config = dict(
    d_model=576,
    bias='none',
    parallel_block=False,
    train_tokens=615600000,
    dataset='wikipedia_en',
)
Each number is 128 + 32 x the weight over its row's rms, rounded and kept within 0 to 255. Layers, rows and columns count from 0. Numbers have three digits each. The size before them is the row's rms in percent of the matrix's.

# down: layer 5 MLP down (transposed), 1152x576, rms 0.019, rows 954-1073, columns 192-223
# gate: layer 5 MLP gate, 1152x576, rms 0.0238, rows 955-1074, columns 192-223
# up: layer 5 MLP up, 1152x576, rms 0.0223, rows 955-1074, columns 192-223
down954 102:167117145081157168086068105160179110129124161098154201121089090109104091119132127122176120115108
gate955 095:180127155123124124139134112112106130143083158132112093106098126115166194139128133117126125091086
up955 099:158176184137151080123110125109131087143196122148143117166120180144122149069130109135182126198111
down955 101:120142158114103087107109154126138098080075197122171119158120117129150137146113108154125087161154
gate956 101:155117140082095146110108095085151124095165101148129158128106080121110170151129149148149202131130
up956 103:130062174112126115157119129130115100176105131138237089132176125120144133121115101105145159163122
down956 103:094137170102160105052141142126110150116080112177177132141180153128137159147085090133100102134145
gate957 096:134101062103139107104078118141120120146120156155166161118110147138058051071091075141131135131148
up957 098:148204104084111090135132125107142087129077122123140091166131117153107152106116192061095129024150
down957 099:121137165130185123089102096152056096135140151109113112123201123160095077107098147119072098053072
gate958 095:189111143144106145133067094177127168129185103109156133126115192188178103167175120107115124123143
up958 099:124140098168136187158147150127137117160114165129132124158127132038115155154122158140127155123073
down958 099:128100084064113117081109108153128082109140145209128177126165162101172119139088101136165101166097
gate959 101:112092124141125115157119138156103143147200150147103150059123052105138097127146119132137181131148
up959 101:146151150111112132074121130088174179120139081116129135130141078127112114144132135112088132168107
down959 101:112140138185127100146118173100168107148175121129127145129085157104136128098159148098142081123145
gate960 097:109102114082169129134142125109111124148102156142156110086078176073196115150114173132135133124098
up960 096:070103145137205080183117096080142195141143111124144121085121085136132140124153086119138088131125
down960 099:109118128057160104168072102146140100203106114145164137124116103127132137173143087152167135170148
gate961 106:090140132120112136151113130103156131128141117105125081166151100112115090216118122102143198110151
up961 106:100172152098138125105118140121094116152115194161100074141132109123132165070137174128086140052114
down961 103:138080173130126081152065135108168134116100107107113166138093134072155112126062125137178043130094
gate962 098:165142133097078053113049187141144080117146129124129127082103136137170145136089214133167091125099
up962 104:151147146148135091103105131108129108157201100130157159129178086120136161111108083152140142116083
down962 101:127179121168121133174144151155164114164111108163071130143040130111130123169164063141098157121122
gate963 099:134163124139149094164114126094188091093130107119105147125213141157057143150155112141127150121100
up963 098:111128104119113175128128166081145151114115117111094119121120125163128125076112134108113107147172
down963 096:125151139175181065127168157094090101150057117133089121137161186179144153102077112101120110140052
gate964 095:164126142167121071095161134107166096094108140142104101138148101113056125157149140121185144104147
up964 096:195080113111115162152117154199100069138105102154107157147129137189160107112130162144122083135145
down964 100:124146163089154177123088106021079125208111143153127139097093144137123178145172115093071069114108
gate965 105:070120173093121094133117169165130095178169105098136124144094149133092148152120094127114111141115
up965 106:157136112121126113104155159105156177115077103122117162154164091102135089153068123097185116133099
down965 106:129156123112143136117158134180123158120091149112133118124172113142145171103176119139161093099139
gate966 098:101133108110118141154127073086163103158095130130144158075121122099125158132122158116136149115149
up966 101:125127181111161153151131130098089092176133104107083179168102141147117145082147143058118104148145
down966 100:128154129154135166161077116140099130178118118146179151164128119187106140120059134124184143185042
gate967 098:061137164128134113121119120116122128158125108097121117114141167045072130178081106124087154119139
up967 104:123100156109166128132124167128112091129130109117078128104130112160136107204100174085142160122143
down967 102:159180132080145075088150160175183054068065166157087158130133114154123083126116107127056063162142
gate968 101:069146110131159143148070103100104093148092107128123141200126143122090115141143191087156163175134
up968 102:149143155127144128152106191154125101139121135147127091104140111133139138127089119130167149121113
down968 103:153120136123098122166127241068103166127127101092175118152111077164172161099124145110149160157109
gate969 105:121106177146163080115061138139106059080161108107137204125121040157143127108170104116167167133100
up969 103:114148125143035125152119166142178164074162110156144136155124107088158148102133114134101115180101
down969 102:133130144110142145144134134116126190056136139107148185067089112117108098123070098105111109200105
gate970 101:036154177107116133180090087149144101160124165153165110154114139121136155127141138187082127146131
up970 101:145057099160182147123160088121191116108063104159142149140079106147255179051156080139097110099125
down970 102:114163148131108113146129108113098094072178178136059129118110107111146105147120138146094134226077
gate971 100:108156119094118170168115109160126098130195144131144107165091141142084139160192168132083150064163
up971 104:128090102141055086111132209098094141148075079188177146084083131078124173085100134156119049101093
down971 096:071165184115152073122136153186185104121162124150092062121116109112120114136115148155193163170112
gate972 103:064082110123120111202122161110161091217070154128149155095160145141102075144127110085143194160124
up972 100:066126108174109133146127139130131098143223112139073145168142175166105125164147108170145102099119
down972 102:148128158133118136123084172085158131152131124144167167143083110104119129136150161145092129121145
gate973 100:161112151156095128145121082147128132129134193123095153110130149082133143149124152163107122105165
up973 097:143173133140094095097119161128119129161120138163088141100134163201135123155118094143077144071127
down973 095:127134084095148079157158118119095112119125141136087135206127150142159053087131148107138099138146
gate974 103:081126088149104137120142133089081123125193156117090134108150118126114117097138107128190140133128
up974 102:084117181127111106159163218140140143142124180082087195062126175112137128166125081080082109158110
down974 102:121165094149172127166115125118199136079145142115150099077116138159160134152133142105152151134074
gate975 100:152108084109147149131143125153122114121122138103116102214133067153106087148134134133182114163097
up975 101:117103191124160129156157090110122107162171160145134187170128148171169101055134169121124134084131
down975 103:131171123167102107128172089126116134112113136157131107159122095113135137163146139161089108142113
gate976 101:104112057093102122097121120097099171149209117096180123126153140207116106115155133055126189052129
up976 103:167160214099100166168083139102136148085147107197134156120150160161078161090144123190088150084117
down976 102:105140131152128146092166082064162137108153116130160135114143098177143102098186139139118112129157
gate977 100:088201165132085138114166094081171154093119076133179114162105128109106148143132133100115132123105
up977 097:143102126118148137132079132123128136180091055106136145111144063131106149153142182071142129103102
down977 097:086149133159164152100145184032146106158157057160141176147092110131071196129141134131119066120108
gate978 102:150140111149158157105107185191142130147136151175172114151081179133095157180118123136092149121161
up978 099:163114112129147160163181142129140140121122123169125185120104176131090115104159134110150135050189
down978 099:056153099159188160118144042164150109113138125106114140150138103085147155091182103125150118185127
gate979 094:106122152114135065163150074142092141139114120140083084144144129141115155054164151117120145145136
up979 101:105137161134172100135158158141139138112115126104107135082145175134085154163154121124146111119207
down979 099:107149136117157189156152115090205158141140105130085148089114167154179169170156110050121107101159
gate980 110:115132167186146098135121145135107159101180057153051200192105102109144123119192127142106115086128
up980 105:119118135170084154156065183103157148148095078110102126102139153164114127164129145126119086070055
down980 098:137051096137144160131105122074092152070146081113139149116142127194144164133102073115109135161183
gate981 099:123079161124149127166129191137151112122075113171128081112129074162093122198146101127171206128134
up981 098:179072140191104169163104100136084091151111160135141148158074117111129140178075179153065132095086
down981 100:121101107147125152120059124083113073144143113135178081144072149155061128110159165120098149102129
gate982 102:052137137140147186148075122106148154088114171114121100157158110088137182127165129112113093135039
up982 101:186104128143114098158139102105096207119205129127138163109127117129114049126062093152161093123118
down982 101:105119077106112084109108112181074158120141152118115133143091150163191175105145135073104106125112
gate983 094:163093112120128159098191133153152081111136120135178162168141148141134194159107124128150105140134
up983 100:085164164153123156129215141127134074109155170136166117137145127073168131158070122090130079077049
down983 100:126151181138103148129163137152148117106176157165129118177088138129203178088127087108150070091113
gate984 102:180143134223120137095075157168149115156174131088128123092117093160162141138123080140152079236148
up984 100:073086073164154106142112161098160101126143099154165112112119111136091125107113105114150096128122
down984 099:175144138073117120167079102140141115112126149095132129131056139069056129147118096183156167128098
gate985 098:152165168150150153199049181108104149120154119124080061163092181148146126132144155131124132078159
up985 100:229137098173100089176102109145158094139146182172117103119217133145059165149123094120119149090108
down985 101:107091109079111089171184135117062102142148156149081081170139113161143124162162089032081074117111
gate986 097:065118122152123085128113103088122138145121085106192139092145148127136142103084105100092105112113
up986 099:096117093117121115152118120141131153166136088128116125180141111170079074073170128079140157097099
down986 101:092112129118137111130164083165129111122147123105165184104129156084144156141172166108124141114073
gate987 103:131079064145084069162126137126150164129148135113162163160148118173131104081180134099165107068136
up987 103:112167164111136198078079107112098181143108175109061152137141095161119116067162155142097146118111
down987 103:169112108092120115117146152087109160111122124088081224196172075140147113138096120094194082081134
gate988 099:153132096144153111152161157140098117128060189178112172143137113122125091203157092080155140130125
up988 099:112120154133121041156136230133148066087126146099105139109144139157137134159103156136126150179166
down988 103:160109164147152085149092152101140017120116161095106154090109097165127105150144126193103151170148
gate989 104:098099122131124096130078121078109083083094121141134151142126107127132174123143104155150125112093
up989 099:160148133165153125111141189173070188105151175141110086130115111129154077097154103055153177183103
down989 101:137127124180132147106128091139088101215110099098124117110142144136100110099107185128179145129156
gate990 099:131130079140078153162181065104145121095155139138162114074164158070129069079122098128076113070109
up990 099:120197120104124112118094150113201140165153125163134088119131138147116144115137121136097136164174
down990 101:159113150142151103065140129048120135130138186156117073118090091138154093086133110110130197153113
gate991 104:089175104108116101149172094134100081107146141098121092148133135144148135145106146102115100125115
up991 103:128147118093114163149108200148144150134160148119127157075176167076177150177123177122140122143062
down991 102:138085092132128120174095146119174197121123098149090128093102078131110149112119143116150118145123
gate992 100:140101121116095110106184139134175116127184122112131079135175109106065227140102094060141147086215
up992 104:155070113127126178122178122103137176164122137196163102116089167096135144133088052105117169118183
down992 101:148134114108102163110132139133119164122116093191140137086069094167096098113121081155196130126145
gate993 099:094149118086093137139170148150090103108133124144144178139106091133149090148116207101114088131143
up993 099:151134147112214137108140144121095164149164180151185127170163158130129151116124167123160101106176
down993 101:112166161116134095096220090103138148130119134081052139169086142118151110181158126199110135121111
gate994 102:088214135176082108105113155086149113162117118123145126144121150163142145139184156106153187168148
up994 102:130154160098130102110145120134111137139148062103140115069129146131066146165133130081074146077171
down994 104:129142137118097137097208121153178186084073135094171137135107144147153179087131174068095095062086
gate995 099:101134098197157145085151120097136102104181151120131127165134131092082105180163193093085106144182
up995 101:123119172154073134121126085231111194147159149198109152124117149136116158133107134101121156078147
down995 101:195127132122135114184083128182140131134172081102143198111092127121129118131135122131195118182169
gate996 100:086076158108129193181049149135160080143144106095126109168115125030120128182119133161190192173119
up996 104:096176134125079115134121144041114142099120141128160211133210163149139137150148103154198144211117
down996 102:180142160166148128155101087093151120139227066118134140138114101109062150179106160131136138141133
gate997 097:097086109167116068117089109171192104168161070130087080118126126165092112106109180094107138112106
up997 100:103143154071143145132133156119160107126135125155178074155163060085105141183173205132092095155164
down997 099:169111139154164151195173140119155098080069140109114191162144163141124164149118117137208174064126
gate998 098:104118142146109154051119135115100171141122149102157101116089128118152092130088150089116096137094
up998 101:101159151065147105176127141107085159140104119119139216106146117155174111124155184102150166178115
down998 099:114127134195095124200149121125103107119072174139112135137144202148156132171131137068181129088119
gate999 107:172148083112119102109117087118181153145121153140140170224125116155134124084116125145172077160150
up999 105:143162179144184147110076150144104174124115127140147183145126160081129119160128111140138120157189
down999 106:082094092129161144086113143107126189118145119107098164126156163143136148144136134084178002121153
gate1000 099:125161173093098122120116139109095156148132164091078103149085085102161118143097141099108101150103
up1000 097:152098142164114068124143103166131132092149147094112095088127105081134100072098134116100155119066
down1000 099:093188118109164055103140147175128113152067114145164138124107200163136115180140151168090117170109
gate1001 097:098098101062104135147117141139143110143105081129118174166200108093226125124159141139138133088142
up1001 103:181135104138067083122117087146110141123095145154155088105107098099095142092145117102144168072186
down1001 101:104079110101142127147128173166159131125143111120125123128085139111167122090112148166079141102161
gate1002 108:089119099171096112186124174146117145158195133178109135120106147131140091140084133100168138133121
up1002 100:082084151115101094149126101145158112174025119102096159189186161110100135090169199118165119123119
down1002 098:137106094154101100146093145178112120132117125121106103122090184172062140128128166130166137133118
gate1003 100:178089103086152092095100079081163099111128081142083080124115112150097189178171116193095166176158
up1003 100:137089107166194140105172108153081117119071144138142112145136167121140134190146125142106100117072
down1003 101:163114112126072163091171145157100129161045139117138167096147156090110112077136168157164094143123
gate1004 096:139140123069194090204145155160099110174142120044104103112100162090157163161113077115127131110110
up1004 101:145133141102138182164126144133128145097122104171144167129065182161141175145102130083112066137096
down1004 103:067135130129143136173148071135093157087130102159150093117132166116149162142162086147194203091178
gate1005 097:095139156127150082160080151115120119106099120165157148139140137095093164090112098116148129125111
up1005 097:157104088083141188104137073153053154099118117131129119163137070070137113146134126137145162142173
down1005 099:152132086117107161073124073126135173110114118146103188114113090122138112130076065113133126120109
gate1006 110:105145133178162107191114116104115129108079122126134173133073075152122128189129133134169142188135
up1006 101:173135137142133120159144120099169140188136166092068123114137085106162138129150138113166167162135
down1006 102:138126127162163083136124142201160124177146130144131122140123110164140095116140185138097118154106
gate1007 099:124085189114111167192121082125121163098154147129184090085140145130077135184110017198121179163168
up1007 103:095178099140074119126092085116175186152174159106091131123111099102155128110134100133167168098112
down1007 102:111097110141146088130149130133119112092139095145168116131149112161160139121114100139112149118130
gate1008 102:080074134149147102110192202134095097193168142142184096145082201116165156101194101077082076077104
up1008 099:110113133114071156140121170162130118119148135152179140158126112120119127095158104179109157205120
down1008 101:150060100157141118092093181086182149120106163087153156054119114192174163116100217179152066115094
gate1009 097:168066153156209088079133173139118104144159162149079099140154121117102181117119123169139109118097
up1009 101:135116068095048139107106107111118150139119105170121130138176072111106139172104131168127146171124
down1009 102:196137091052133130104046152111152109188160084182129107137129134095184115140101074138190081139129
gate1010 102:163147191128149161077076159128119134132128141095161102104141096190119119105156138111095149101175
up1010 099:143173111111202136149063115175068098100125150104170141076095092170120137115175132147078129148165
down1010 098:188109152042198132094162136119109146146176153166095104120113169152143098103079098156119142136141
gate1011 102:115150108222131059149111120122117175104147105175110090135116181153125066082123118137123140137104
up1011 101:112083117100141139193123118104118115194123136166104115156092162141152085112155189135126115117183
down1011 105:176141135153111123096103173127153120092173153123142055135117097119139153128119110131133112082110
gate1012 104:137098141145097096145120162151144111105135143073106125141127136146081154085076069159087105163081
up1012 104:156140131142130095146134138136106115087178147125140158102150106088101156096090054186132153091123
down1012 106:148094145159138137098126152114147175137169072106133096087088108087171170109141152113153161179134
gate1013 103:136168092113123107139092091093149158139178127130096117151101171228157136151163104125059191169141
up1013 099:123148139168048112131061133083144132119137184129114131104139158164126119122083169096086128167083
down1013 096:142092133172149131128121121108084069129075152079080204094099093087164132087115155115107098098175
gate1014 095:095109116145110151147165188140136146194110166126093171102059093150100129102165121165111080170168
up1014 099:145148117083142067086093139183105114096101057176206148149122148148137117111116125100125115117119
down1014 096:197139156143142151153113075078177110143143180101149121197162146192125117120119122093097071103111
gate1015 108:130141092148091145111184152157134144118134155153114109112099142139122140149124100155101160156163
up1015 099:158130133121105135114149119136109198130100121145106109165072110104095129103148158152136138088117
down1015 102:130109163160085174130124104120118122136147120156152094176115120136147091106170130120168209105114
gate1016 097:067110101132078170074180163103159083109139176133171103025052155059140104120098107134144107105099
up1016 098:081133117084153111140154139142134155127108148065106145078115131129061121135110131175075128120117
down1016 103:109098079058057119094113146105132189137092131092181187138070142136099098071113111101163124126157
gate1017 102:141183131160122132156173109124191172125108088112104114097163083113152194171086156092117182078137
up1017 102:083092110134154132150171124119150112114123154128122082114130113100173081128102152099114079157109
down1017 101:148050133163106155150146129173136074084105078160121133177107142075173067135132170071112084166140
gate1018 104:060098091139122097114199050113111115060102133092170118121073114146120129159158069098140127164099
up1018 103:127153167125135127117127118134107150114124130129135119130117118132123111101091137137134139084153
down1018 105:080162075162101146126164170065112092016136150141112143189135116173165129153074188099113119073142
gate1019 096:174148085096170152166115092090139145109103146179110060130147177164109153162101192125138113134135
up1019 100:127170134168104123131099115139165154190150130186116108045144094118059108208096149118097111131130
down1019 100:139148135151089117152046119061151037141099127129191089121112097099140123172145105155156171120121
gate1020 089:068125114105091102114097149130109070160089122196083118123148171085103136111117152154153171185120
up1020 094:151126124105155099116113109116130150110170081139088122233129091221136074187089143102076156086164
down1020 095:102155124147138118158102121116179130114137121165131129130129120094150134122118196135178124073120
gate1021 096:186109094127170137127103150142129137115105095145119140171117087119160136120199155096106130143186
up1021 096:100094135148120145082133072092057130174120099136124132141153127150169140099130194086103137083114
down1021 095:149015131160132078163112155083098141129169123064120100089123117104112069113191120164074168091176
gate1022 097:130094150150079132165133173125154076167099124125119156118039130118118143111117144082155111204147
up1022 104:099150109093131089128081087130118122119084128243147107127090168111079087087146128139161110085132
down1022 102:165135063095148109127155106147166159150130150105110169112139116195147128132080157116136131152142
gate1023 099:104124103088104107210105116146144114060177101103133041149102114151117148130157110144118144135099
up1023 100:171124103139115144109106138178121140174079176121134041108061102059110112118129105183154105125141
down1023 100:115148195121136130106162083159115154101096120072107171167132150135164085079153134178151102155129
gate1024 096:148153103095086129121117130085116111091164095119141167125092163091160107132136036157087133146179
up1024 099:123115111150103087098088051118112103115069087144089107112169054123135088120048126069128133017189
down1024 099:132155144148136127120100130136122137149186159133116088128065095118193149096088132166086174180092
gate1025 102:089155097103100106143147129131109144076089106086143173117143089099158077143081130088159104195115
up1025 104:140174134128127131149165124085150131121107123089154152155176101131148144235147159147129094072123
down1025 102:057124138130122099147147063147139153070173119124115122077173139160099120075108110104145139129187
gate1026 106:061092091199130124163184132157153145163160115125092167167145095114176173095076123082127126158148
up1026 103:137125124145096091137135166100139147175088100132127092110171140121060170091127093080106163167085
down1026 103:181136062144110127138123161089125190124123118096162071085110121089103119105106078105201153183083
gate1027 098:149141155115130097201111084114123084121124162193153103147221114143074107100141161146144129136132
up1027 098:159076124109129098108130149149078103147116141158072157173146164139147068186118130195137129097111
down1027 100:107122188137161166115143183157112133130123136134154120111122120144104131127099173129072140150162
gate1028 103:100137111162119111149136118093119084143136107162159195146143089130102081144132086116069114085136
up1028 100:114100050115149113092135219144135148100115139154127147106112143109065111170143131094140127089122
down1028 102:144118093144159115118094085158128118092088108130177086138142139120119180092104164130113194153114
gate1029 098:134120059049109114133122135128182066112166132104113137128130159097183122137172128092109090179139
up1029 099:161102182140147075133095137098119156121151111164087187158152090129102090141137084089121126083144
down1029 101:136130118099141133068083086078112096107138161101135146103155127102164089122144109188090117082157
gate1030 104:116168099133157100106129103086124187178150098138146183121126114136133105098101067037114118142082
up1030 101:134160156146130115168159067087132099146166174148147112109140153109057091128098116075132136161110
down1030 103:094132093097120092167142082143128207119107219137130103085094130095077151092103136123082145124125
gate1031 099:173118120095137172161116112128158137082132153123146123085142145139057149181091096116091072132147
up1031 103:203168134069086123101143079126121080112108137160147159164064165141144132109127161149148084137153
down1031 104:143133125093181165134151122119092129133173163063144197136091214144161147126144098083084127157115
gate1032 093:088084163112117116094101143112134082117121100140129163087068091128103129090070081117079206188146
up1032 099:111138134081138101121092131161107115160125071158053217162133128167138115134084126212160136112152
down1032 102:126089035232102085132151177170163133161101078147142113166190162124111079112151137211106126160147
gate1033 103:094147120049120181128114181108152158179134120103174174128134141148122122109111123042170152110118
up1033 100:140158116099059138128129119127183173153145147135109143214184139152166151170149108167128153121099
down1033 100:107111159151072095120182139096118128174109145195129175107156110120135133180117159193140118194104
gate1034 097:033126052147129116107106134092139184122152114127161160157163148109180120146111096126103162102140
up1034 100:114175141089105133132146128132060125076122112151078150123072157097113153112161087072145176108146
down1034 100:136131182110117196107119067158156120095174084158139112132098169116130165112150137130174120115142
gate1035 112:107120096087135076144098147143119085179138140090104148136177148082126148126097130126165125136120
up1035 109:118157135097200120123162159137078163177105128131099158178139126146137180137154218169115082163080
down1035 104:150137128127152162127149152087141140169098088099083157092155149144076146077164110109107142083120
gate1036 098:130105132088113151070173081140125163158153080159144110156039114113190204128109116153169152160094
up1036 103:122153151108135127125159146182138114146156145071175115118067138128148119111095123187120112103098
down1036 104:183086154073118126147075134107164088141123128076170105154101096100088088138175102102149076040162
gate1037 100:087149082147147093126105208132141150141193150170153134145090162126055161117097125166143146156167
up1037 099:177083140178135116180108160098160113154082120134108103127154150098149164178192130153179123158128
down1037 098:153130133198146124135181181068129144115086170088117146213132105110134143119107122118195121120164
gate1038 102:087170103134177126221127146112121151171200112112182140142122153125139126146147096193098130097137
up1038 103:135223153178128056141179121122117159139101177131119142132138116140124150090180100102117141130101
down1038 104:097109086146132093157095113178105131122114139112022124142147147078068117083105129121116098069140
gate1039 103:134113093118176131156109116132114086107178132088148158075078127131147132168187114142139097135107
up1039 099:152139117158120105138100142089109087073162119135162137126125113161084072147091140118147146154077
down1039 097:093099103121110151128104062113117072146101140136163175126074109082144119197210142108115106153091
gate1040 100:117130105190105137091119128137177143126146157110078160159167128107167124144177150122180171127101
up1040 101:123105180141152149160086129145102074121095121119094115113112095045105131127142125113172110130119
down1040 102:104132176154149156106109126145100117085152175107132151123081109144101188080112086113172104070155
gate1041 095:129142080143119140105163160144175162173146134117147129144125150142095085182158156196142111121071
up1041 100:130106087159105157157118095056130167101140124154103094153192157150194084109176076130127138108130
down1041 100:143118160222132097111052105091137142110170107185087166123167117126142130137103098174142165139079
gate1042 099:115171145158072125113123187111118167138096145138125184149076085152186167106153116128217154104188
up1042 103:093169102178097159131142089145128141122179146115141101077149068112094139109130068147131152131154
down1042 097:139090130163140093137145138160162152114150115120139108168116100111089060116144168172135109090097
gate1043 103:109143141107103103174097079133156136160106080100126105131170084138087135114097173112174164185147
up1043 100:165144140165159170085138140116132164166141122145082098087105067132124119087101135093116163168157
down1043 100:076113141125107162173195131153112150116143194107160098141112105138165154115102100124120131082072
gate1044 095:148083104125183096114074109087223142131114086154105174090098128098120139123179090145123121103142
up1044 100:135141154159209066107073154128121062124145145130165158066096138089090154178103131120079090184125
down1044 100:215128126094127078092104191166114160102059081121077173150122112149078141149085138130185106120153
gate1045 102:166102128130102128130139112113157148126148176146095153146130118104126167171124169118109150121149
up1045 102:054139134128098128041139151110172112076172119111095171100109130101106108100121141145101144103207
down1045 102:104137139186143116145137125188074069104059097121154124143149169129151056095105169090085080158225
gate1046 103:135056141130127160134128120108159091111138101185155098144132162146120176138165127112185101116081
up1046 101:106122136121161092125113125141102161105186171154181073110185177168164154116099112171198134116183
down1046 103:111103195100153182181132095108091127074150131106114139113166139124148193097106095149174144130196
gate1047 107:151148110150140103141100140130096105105186127150117179135094156143163116147149143130106102104169
up1047 104:168153109100147131160119148130105120061105129073138093135115155145086119161188133163155117092154
down1047 091:110126135054135176135091070112169135184083104109142140115177151156166155113135103101123153132102
gate1048 102:102093127053126138191191119115155128166071101125150097182148123140057118128213107078218091167153
up1048 100:151086124106112066104176099082079117137064115185134086154130173122122096077205168050117149108089
down1048 093:136104111116125146134053126202094140107121117124143191128149085149105207146139100185066093104145
gate1049 098:117128089095078146142113143117126143066045124061079182169166108166213106170192159173166156163160
up1049 101:110093165157116158136120077190093162111089124144114124089138102129117024141099074143163139112128
down1049 102:165132173154074130106059147076103137144164188138105115112152102132131101168145172125061180138150
gate1050 104:145127160117130100173074129065111108157172102165120206123096110133126181173110134143144175160084
up1050 104:158175207121156134131143151082100110101163147113144124132109190116128138135168090101102191148116
down1050 106:139115084113091126093110102208164175145150128079077132139079121159140094069169124092102136125120
gate1051 127:130161109125090126130127174062141102124097052214150119164097113071115089168138149098166115150110
up1051 108:125097159128099097186122153114103181122134119085223138187144176123135150098140157150155082077132
down1051 111:130172113093076127147138120106124141148137152119128134059145191188156117134138145112104128131165
gate1052 101:123126064086144091210113109114137151144148117130130157123146191080209162146190111103132125164110
up1052 101:136108138131134127141145071144110127130095126087159171082162090098188184068117124152134098148111
down1052 104:136147135160133087147134166141164117113176129125123148155141125096129199048108100113141141103135
gate1053 098:148114106177163180095116113186135167076091140145115147181080180142164109146093087122098135090077
up1053 099:161115164156165140122108136155122053130163152086089128177171163046140092124147075163111184146111
down1053 097:127166091056053104191104166095172150159104110149114130095173059105040105144111151063126182191126
gate1054 098:126153186120150161157137204120123185180132072100078115129160153138135094150160157130153126135100
up1054 099:076128150128105132091164160148128144140082099106096137158179066110129071170132161114102117130097
down1054 101:149122142146121184127149102179119104118118144133130110086118160108091149174067149133104115132126
gate1055 097:119097133115141141090105103138078149146105140135205121154189167126140150162147135111092100221113
up1055 098:145109091187131123105125111132141130108064135123126165111141119063106129137155092126136088124166
down1055 098:129113173145136202117140142158122082130124093127132094158096135183131133109130107174121085104153
gate1056 097:101125113195103146148175160130148182099093148138128133140073132147102153113125102090114130088114
up1056 098:148152136142142121131111097173163118158129106137130118145087116100130217170096132179164139093137
down1056 099:130086112114078101170125121135141111156093156114162173117106136118181157171119117095127164130069
gate1057 106:170137078109149155100168139122118140076175162105198101105050145164121131133085088084113075167072
up1057 100:112144123094162191134205132100186141104134085125124159088139195177175109067135110123137125147174
down1057 099:113127145158089194139177086154210088142120074125139103182164079119139129116141136148082215126117
gate1058 099:138166136166111147096129084115133107158135099137129155124135140173097098164103133103137140096131
up1058 101:078129146160076103057134094118131140204095127148114076146170163157117160089124155097133155087151
down1058 102:151143133125120056138085113128179149088121137127103153119123123079104112152112070120146131099119
gate1059 092:140113111172080169079098145121129157134073025156114158142166061136131131186108144102169153107109
up1059 099:117144160124106116098161147173058176114127072137101156122154081142126106121125155146143124111083
down1059 099:125133145089128143113094111126112066127082101123132151095134137148155104163175171129103143160140
gate1060 095:106120122098131089125133065107129115140068168106116187160102180110181153120110086103140145137199
up1060 097:131145106092104105100134127099196114097167189145101105137082165174092095128130165183120114125165
down1060 096:092131120143131165098174087062104191091100162075125083180176100131127106128137182130103083138150
gate1061 087:098110082140133124180085081081149138124104164142107170166098120083089198118114069176125169156159
up1061 087:126097187147152042113132200142130125182141095145098117104116160101130062109144139124144118136142
down1061 090:139106150136104105075145141113150138214157138155154102188155109170141153121108105091145143167141
gate1062 104:166148135117118133108133090121130128108162086097110141124167164109133093166165110082199155130138
up1062 101:104140121167196141105094092148128167137107127169092152113178157180115101098184158128076118151120
down1062 103:137075131166162196100098093125083078194169155178152164124135086098118096090198095113130146087068
gate1063 098:147103041104139106148118142110151167127116106081103073119181137129123124069146173123169158134142
up1063 102:077132140157147159107184124129105148138220093086113141165164090141127074177074110116176159126101
down1063 100:082132105183108130110182162099092101131141126057064165078187099118095155183103091095094123078127
gate1064 107:122145060167148089096130111161150185177067118123144144140135036164086111206111107113109121189128
up1064 102:183136094137193075101183112096108077119115123126107147101109165136102139166144166119099169156152
down1064 105:167172149123151136113215085112120129176123125127110135144188141153163066106155149101078124123147
gate1065 096:042073114190070134126096148145141153081146116136096141106118165154148059170078090101159084135090
up1065 095:185072107123111131127141106104152134094117138179164113141080163172187095108158126142116132122116
down1065 100:111130144173106165123146124175136141080131156164108146122087122191131146114155093101167148110059
gate1066 094:146082134082132171145157084109149165151134090103116095090126178107124083091141181062141121134142
up1066 100:112082155104140127152068124152175163148153116100082070125179130078156125128111096143136138091193
down1066 101:131163134088158095114098152106097107113112083217100136132107131097122108162101158137142130129121
gate1067 103:111128101114221116168181149153158125126176157135126080130155114157138087164127160104088153151101
up1067 099:169106152067130138108116119099129076136094129151134162138177162148110062066128125144117156092086
down1067 102:132165164139152123090215075193110165107142136131064106123183119116199114094081143135157162140162
gate1068 102:112152119160115092076200131093127134118150095128075132169069139097138105143137122129137164120132
up1068 106:143146142149027102127111156126093118085085143179081110052137122148173131103141133057115154104165
down1068 104:092167103113112076181139087185136113162120186104147074107114177213128140106139150134127093148128
gate1069 102:108182137146148127115058132116107109145141101147140157147141126125138109149091162121101155143118
up1069 097:167123049144108170148162122133138112110197121154100167146136121127141138084155157094175138145129
down1069 099:153126148105104133092187111217119107048204163165153079139102107112152173160109151163177157129169
gate1070 093:106161151138154162117106121111118112173154119144111162177086154167147099118122142146103155127159
up1070 100:072128097172075177121136075141177093111133114113133135122198098120077142072094151131109152092154
down1070 095:077110122133096173114104113121089113123137148115128110135139129138082096135183106104079175116171
gate1071 098:068125089109086118089110091179083151175147159140148153128126153138087144129127110191130131115143
up1071 102:092128088145153147149180111159122166106132149116162162076165155120160169110155115146093113146150
down1071 099:145127148172144091109144132120143176131173156182138144168143100099099115177107124108136125113149
gate1072 099:130131161102135098141169138133109115096121144144118074141164099139165140133184084084072095119131
up1072 103:134108140117053150090135074160153131127135071124151155149109102126086179133109150103140159123172
down1072 092:141123103121117142106154131154124086107137141104103148124108137142101138178152131133145133119121
gate1073 098:184138154168140128144175099105121133165122098118102155126093170157175135141095152083123147128116
up1073 097:154087114107155124119158194118135100128148063143104124177119103064117088089136055173062137082141
down1073 100:079120173149152122168072143139096167127168184060178166119132152125139135168114109141110102112128
gate1074 105:157106101096111075209081126119123137117127131136138125122103141108070117127177187115078126181047
up1074 099:069147117173161117184125104142103086107125136079159146114020180118128105102144106078149152103075